config = dict(
    norm_place='pre',
    attn_scale=0.177,
    bias='none',
    doc_mask=True,
)
Each number is 500 + 40 x the weight over its row's rms, rounded and kept within 0 to 999. Layers, rows and columns count from 0. Numbers have three digits each. The size before them is the row's rms in percent of the matrix's.

# layer 8 attention key, 192x192, rms 0.11, rows 24-41, columns 0-63
101:554428432559469588490525497432551419487538481495462545502490657503495553562417521524508535518568489478446546545465567495533487435444559490521521496499503551471544543542514484454471424486508501
101:484456520443475520463460517484486476478572546529494544480479484604520437512436466477478471530498512434515469512401499565483535467446459550523480518520506536507447486536565533492487436440464531
111:499532537498587543527530511503493510522454507500526516524491479465441436439547520504512503576508485537532499502481530500472457503467440473533525485489501510550496481449419508521531495438464535
095:462551441511491521482541502490511497530518542419476566399496464508499520513508458571498477429448463501560545494434532418454544479560593448493494474526489471548632501538427508500478548506517514
106:511513473515509502502504501519508475478480555585463567526454493476451545542457465512494445471462540463461568441483531548493477525538499551508500548523483506482528438590485489508440466513501452
106:529519471537525505490542535522500471470495600493474592494427512637482569461422535549500517435485464504485481464478475516487476482485543454509535555503443534497570449503539507483509471544561446
103:508531520532564463545479479501462492483499569503510479497488488546507524419475444541533487435488526513449578481534398513539497530436528414470542538464442512485492486514482467573517501525460554
099:429502514484508529436525488489558480503455466491511450492522457471562482442499456477506606462535479506565487503421481499512478567511484485494455478506480486528439520491478481497459490500510476
123:473447548457475510536407571502565479500479510493510530522548485504506500507568450489525508510503476524463567511464512442538473516456525488434521515515478476518587504551438470521576478536570491
090:492522486551526496498585442503403561528534492508492467473452517466506425481428566472499477489485516475531432501547475518460521480549483530532475491453537481511432508472515522502463522440474491
109:517438499460459522505522553565549439445509545521472496536478526522488504537559478517526535497500434493442538508467570455530511521459510489475554563545541458511522496578492501470520545549476481
099:519462448490566502483571477514447574555514473542530535547498505476486479524448620464500481455452545525553480497525501542471489472550511493544496496503560478461463513434489501451458516408460472
116:457488548528480518485501522486534472530504488531501497525556514549547522513589440490524474460577471527432464573444482550540464494464516511503497461572476547528529461573470485482520474526510546
098:512503509535489481524526536473512509481464499444521506464573510470483551557586458453493532539540552503522475444503479456497503506484470533439536524546542512506588529538492503482523490499507549
077:485456469478471521482465494595497502476525473520482548552521431468573490496490487564466528520516526500529592447496530517460478517450528455481457560472505471570463477488495438544496513416485396
115:520516545536499525521458474514553506438474547468487509445552484500579461455637491533409539503491477509478500522491482462530512490509563488502500524479436529511537446539519509485571480512570529
115:479503578536516547545434501524442478499439451529546527467549496529452451489540526568480451503480519501450514468581521464558491484458484489461586481462492544512584495468491548448530480474588471
114:498485474512492505497532431551545515543512494485565522423478437508444560464531495443480509505532505438563484477513567456523497469501495500494452466457509507529457499486501475527498466500547476
# layer 8 attention query, 192x192, rms 0.108, rows 25-42, columns 0-63
102:523521568465423508450501502483438569547490510528498444467498483431481456497486455564448531463561496517444483532539535528538433511464466448497500488474473440491566564520508533473444491573561571
113:564545482503563495507518513419495528569451516488460481492494456449489447492524544522572501512523471543541477482513491584453589541521544483464491454502484501541465509477525584521532524523485487
095:476504533496441467460564544528564536525470474473523471458548419518421446593521506491451537573525475472497489519540451429432501512506501553551567551560493547523425499479536513506532520508469489
107:533475480435528497543475500568495536537450420471466476507554426453526462576556417491549460507488516529434487535466513489521523508462492588462481519478435429509536539459483538462495454479497569
111:515477513494488456546509488483554549418432458474491469473556535526506555484563509552534529502514544526489429493531509486568482505473539577500454602512525526570534456459515490445493497456490459
108:552531523530564558543478500540546564569521543492459494452398545459513517534500502500521556503416572516494502489496502531508481469492553469482500537496409486565441450441435494515559480495464485
098:395512468562511517484507449466466504478442495539484511511447519529446484564462491436536495473453496562523508533501481477452526488528536477485539465500523492432476465513499513448505519402573516
104:464444528543522462458441526505488553591537547480573513562524466458444510497522490511511542469491455510472530454502504507531452507599509465430512552538501563518521529508476507464567454584540521
103:488511475471451510532574437504484440439531516509429464439500519570518518509451522504526486525564539461537468537512488528469465492431461506573461496484478469518515466475478484540434528436475500
081:552479501603510517463477475516565513493515485519489521571461554528466468527572527496496544539436497548527480453488533451493521525507560456519531460500572501459559482537549468485582485532523456
082:518490555471420428553590455491504506502430557473467509470492523499467527461481483460520523540567479494458478482574485556490477492396512494560448489454458528557436529496486465571423534490524502
076:496466520489508522527493509494487500484468518489494509506483530577528475543456513529455539473428490548502518511503525460589575446601577477450483377550560484451508453465556571461534521524477431
088:534518445510482531514528484469504457426447480512465482520562431478542503591528499553491513505526490513595491487450543548493511544473478529483526447551537474443497491532418509579554463489471491
138:558503519540490514519565453474504470492531462480429496458496565549440528529484446516484529521562521440485488513551465478515557483451475579557505534456480404551469508464527509561474562452446490
115:570453554490527480492535489493480525497548534491492522571442451490475443495489482452540527454510471460452538509477479578528508525465428510541497566509508486531491466431470499553533540531502473
104:577493502570536442529472512504519526505463540571517547554464465521480523528531475500478484470506462431526526503537528519570520493534485515507453598518498455540505604514446568518468489466576505
115:491544464495499514572476473479450509478508516516551489522495447500481522511476469439492531487511486476462434434491549451504488570455439477416529525469499527485456473565460520419499496531551538
110:526623515505521540513473523464463487445528565499512509514478531471485541477521517538493439485451492536461488444439487488521537523564530546462555474512512387572525498441487507479496560458541452
# layer 8 attention value, 192x192, rms 0.108, rows 0-31, columns 0-63
100:519512435466503505590467527507474441530515550467475488525548549493528511571519514465515432433535482506486528424511436479520511448518522469523465447479489466489485538470516476489504528483596579
097:461419498566497542482499465520587494479497538529464470522483505500465522557438475413450528490512477495553539481424502482484528491514464481568510591522507472501577527456564430431465376524464444
094:506535431616514455518516440578477484511417446436550481539504539433550511487518529539553536488468506527481543564553449484495511474600511453489558440457451476476511515489483516518447542503506489
102:457543487543496462483496551487477528499470444602529448480478499495471495462508495519551475416515477517539487426482560394510455510445551469543504450505423498520534492552503421505447502543468470
100:458453449480511512428469505560510558457432515510499482523525565503557525507500490441465514528541458518538449626499473529453436562503529545505488550597455472530475551501532472493493483509501465
096:501469472428547567559511471535474518490515548462538498520482541420475474490534472567551498547508493504474552421568431474522485465500487513532499497457533569467514543380582523498506564512542515
096:483586441411444505510549562522532476482575505448527510529447455453453499551457480504462441482501531521514523485471583479468507445493432461468525490473466506498514477520491579422499485494492509
105:495456515490464557561506457473481505389508455565526500503472468527544515546477423527574490492602472495487439550520518560525547510469473515525496512493518513517461586544588466489522512536469449
102:519497463464481543510518466463473463418497444511521459434462430528511583504459437495484462469512548492545474472475468542485495503499460443503492519551490546543459510512573450537527509555435530
103:499500421497546562502529475556480447524550560560514501503523495527499502521488459502441489488558454548476438540528534552497451508461324536491471512509561571506476568500476544513539494482481437
098:494453487512487475509495519585478537556516513392516525471388519501489571470465564566546465476472545599483465480522404452535555463489516460486507440489424500475512434454415555508527500448537537
097:540525457536533538501469521465461523555445492506521487510572491440515504477546456459491510507525472527422498507538520524549505460478517577531535487466466431506531498494490549556470535478537469
101:472462538486509447457487477465482632512552400482542546534432572503509446483542483471498477468425500595472500493467482488513522570505551493456470487532470535500559502494552509465447517539535526
096:457495489468546527535484487538471527531468434489511541522449512478485477520501471521531439453513519498468517428521548436495467487509558538459439561477507486505477513449353553544473488502529532
096:535556500446522448478506545525470319487547536523508482457516410540484547483501500595511497484524504445505464474490501505472470474475456517460496505494536579468528474506529524559585493525455491
102:499483519418439480452481517489527580485466497536512533421515496452422525504486455476465574537453518544485489565514555565513488569510482549501520556530400464538524467448527491485452517499516543
090:471497554508498425493525520443485532536513451499486457525517510504595457510511549542456426390503471511495545475442545555512454521492530515458450456463451464472528448587515539507494458528489473
099:496547499528529552484526462514524602555460428434515480476507544452583516459469578422473501500415516502491507418405549509517484511482434478490477547488594503496437545474549550483451498561511529
104:475510491557569518470489493510538453506467469422514487543475470475540484571449502431531527571565514569469479574542508529545518497452569488452528476502406508521530474461536542474511463509456519
099:550599424492541504439475529554493471582444504567497485454575450502473588556463498560474450473548489547515483506450453365506475414492471517553515521528529528461500506503514479553476484478542559
093:525531496479512448523502427497531447448517420527535425476556445504497494466492492487468561458482552496612520500444556455430520482544500519377443554524506499476522506534481511507455424473538466
099:505469529480479500594488574505471439494518473575486467489569483538606510501506472469449468541475456554522471468476484468527450546483482512508434552512584561490456482489525526479526460492518547
098:504553509454553526472473546499515461579475563535531552534487508424483442582513550517494472452498452476464557459526504535463497493516517546481498507448495508464458570463438525561501548503454534
100:487552524583607405492479497476477447472511588536562500462552531474441549485556529555438459503556475538463470504435485528518492425470473534464458540458545496483527520567563522467512506473582501
100:481540507503485425478507543493516490511503485458484494525494476494496532511504492556413535394495506495538479534483397530459544613481521553426450494540449487494501535549548495526530429513538531
095:466448531541482506487470495450517580489485501484490476544520547557509508433514534481567548551447497475526488542510475477478515460470515498547559487471488489518516509487503456513465525471500548
091:524472538524468542432491507509516522529552479414534455532508537516493520494500487492452498468395517464495479505519583509511423486486529423569510493491495516490519498504445446457531507526488529
093:508482501451512491525520479549495392481546482483482533472478445509477494552441467528530524468469509541552529493510436439438587420561544424553468517533501469471532496474462450481499510498454514
097:451534561472477530502504514473541470543468548605479432458459437507477528514536539498438523565534487440514550537513540541467413466530483558468519503493542579528496441587465523545512482515414467
104:566553507548466492427474471558476425511494476432558470486472392522471607551477476511509562488536509505525564455470536464537457456504521509508527569502513434493543532459508486517470543524520553
103:492464483574417417550502452516570528430480493536442476482493503489480509454520452464452597554543464516535435550581499500451565530565524573487507494461425467510464505478489525414490477512521520
104:452472491497461479472500455489505551484579364495521440519493540569541557472495473510419516484458415533490510530569476461480475508492565485572588410461509491479549488437497558496475496510469529
# layer 8 attention output (transposed), 192x192, rms 0.103, rows 0-31, columns 0-63
100:460551493522481540502518466501520536514504506534443553433482468497500504510450501467481543525498501486449514540557449463484516525425476494458592509515521533285481573555476486542512538488476494
094:587464513491492464433461465503420529467473456486537421552506512511485467485439569548453497552490474505567487428501530472506499458521483482460478491529486486425488529484549535506544460502514525
098:503464513529480440524597555520471540438496501509513558407520531499523558505529418475440458461499461449460492423558466487429463479493463464500515491491458606383489536507448524431533519470483527
102:461495472476462450505501499560496491548457457514537592541464504517456499514445504526466524546474546507524556521539565559451570508500444554485472469462515529532505520447473468520459488470459497
101:504471543526514517532466502498541553533500513513596473469539442528532457503486458468539552514526545456464466432533473462455546494525522469501518540481475528565557527428526486469522472505463600
093:483482499542431474554432519485514463534479507486412505464534523491491465459568451472542487500479457525453491518564446509548470507522516456475506497484485505360474461507467489525516514488524543
097:500467475533453434470486512504481505551403491501473463481498522497534515466504504445461492570504466451499538455486460506523549496524495526503474592560553484529474499483488539525525544484562470
106:462484438493596566591423493529529538498525506472547457518477502531546546466518451460556520517491509591528482552506473488550478522491555549476488488559492470545579476507471470427524499466487567
103:503497466471604538559492499535505511554535518477494433483514511496534501412501469450501523476422522580496525551527531526511512512523510523518432469449467512687502493464406418463514512561491517
102:500532540496441505537527517423480563470583474540541458539508473488570496426498457471497523509549548479531504474490426520516511487444514506574499592543518461537507518449460518485506519479527557
098:417504490512505413524524482485548450525410551546468492500530430527497546495504448523489429478496434530466553513494473484495485462468504489504524480464506453521454467572474475511473526508516458
099:499476516460501462532465478502497530407479498562432554489488521460528509537438531538529518561477514510411470473496451492514485511478542496501573542539521467335473526552538515488520518462499550
102:488500454506496484579619508504506496511477523473528555506508504510427503542499510469542478452535440464474513505509492499502564485519535452482483492490478529665482491463537450522428571542528497
092:422493448508433479540553516483507490514456505499504599488523444534499532508544475536566482468492499439481556557501541529497505449472574494526566514502502460520516498607459460525489570473484535
095:469524522440501566538400506481529553610527588509487410480528515415533498446559454456461524494526519538589473492592524492508513553521487510529436524513532479556512439478456549492474491537537434
106:479448465448616476474538472455543464494463488579511474576515525552533456493460571491506556476489491530451488441435568508507492487558558477462465528504580456615476505492578475448496528559564537
089:538533526492478564485564582544554491521449481493526501544478449468484504591587482525495493512522465467474505487510580499485492502518527495528503498508520515536461437604591478473478539507512547
097:521457486490537474549509612518534472480446478533546506547555518453489463515563502524551472442502503518496383582549467515574582502471475464547455472495529555574473469445570454433459490541514528
099:475500404524559445498494456521516556407460568546476433546508601576575525506457500499534423496482441487507505475509452446505483526525505560520461527505528458568540539500528470457510524497506530
098:443555473438430515456393515472518511540574517502477468508526475413554491517528458456524522480462563506509505488577470511500526451481481492509493504506497530550487558485483454518460528565497429
094:508533534491503533422600573483454512543522473435529496460446505476459456516554489505498503500496496430515508499540549521456513490490509536495460512531515518526522515486444462466475474462505462
099:456532501504521483420459438458517548505484476467567500501467488444494487523495628498572520546511518441585478533509479482552551525437448569539530485487522448501454553549427500528450467468509525
098:498475415504439522543466475485506539475505575528502492524547481491525531537520497490499487494501599494523440484500480529476509536550548433411525502567546457431603429500582498464482546515494442
100:507533487468413485536516549516495526497535449460535505476432507499562507546582441496519552475517475401496515486579562501558566481555481463517513517564522434362530463525478486499503502439522514
101:501516581464522466500555504520521542623518489502552453486532467491509449498489451440498479534593433440493541504505541470416514463541478484497505518472461458602471472558488502495467507515472472
094:510538540484537508506362549547516438493496516495503476524426537498432448523522505548472500549525545555526413492517479539499525532461466481472487477498536472394524512389517531486455439491536496
091:567503486471518460550401553488489481489521453572586442542516489547485553457461561538498544497504546573523454475468426552507502502484457441517502462444568512452484499454479539487476527518535472
095:510542409524426553425477518485431565526485532485469546444518479467440517469550461503450534453456503501554542480480579482527480485509464468429503455494479558366544502563503494484543514500448455
101:529428512529463516443434530477483467526506469495507391497438453494577440460527525515528488444528565524514541515504519498466463540524497567556505530513434486590563401485525504534533513441483529
103:510449507406529574555335563460478505517482514522460477515513541510577480491518467483477498552461607431492490471546467515493502457546516471486472481440500603459498491511527474442495494514492513
109:503516531518540520459594494490396547485445490446521514475508513501526468487448462507489425529517460443503506437541473462450438455495532541474547510453509464439487561502485514487481463470517480
103:528487479494533519596562569504530394514443574506473519485489502469513562515491466456554508524511493522523487434505477454473572480444489498506511489493485549488450528483433488497505525567523485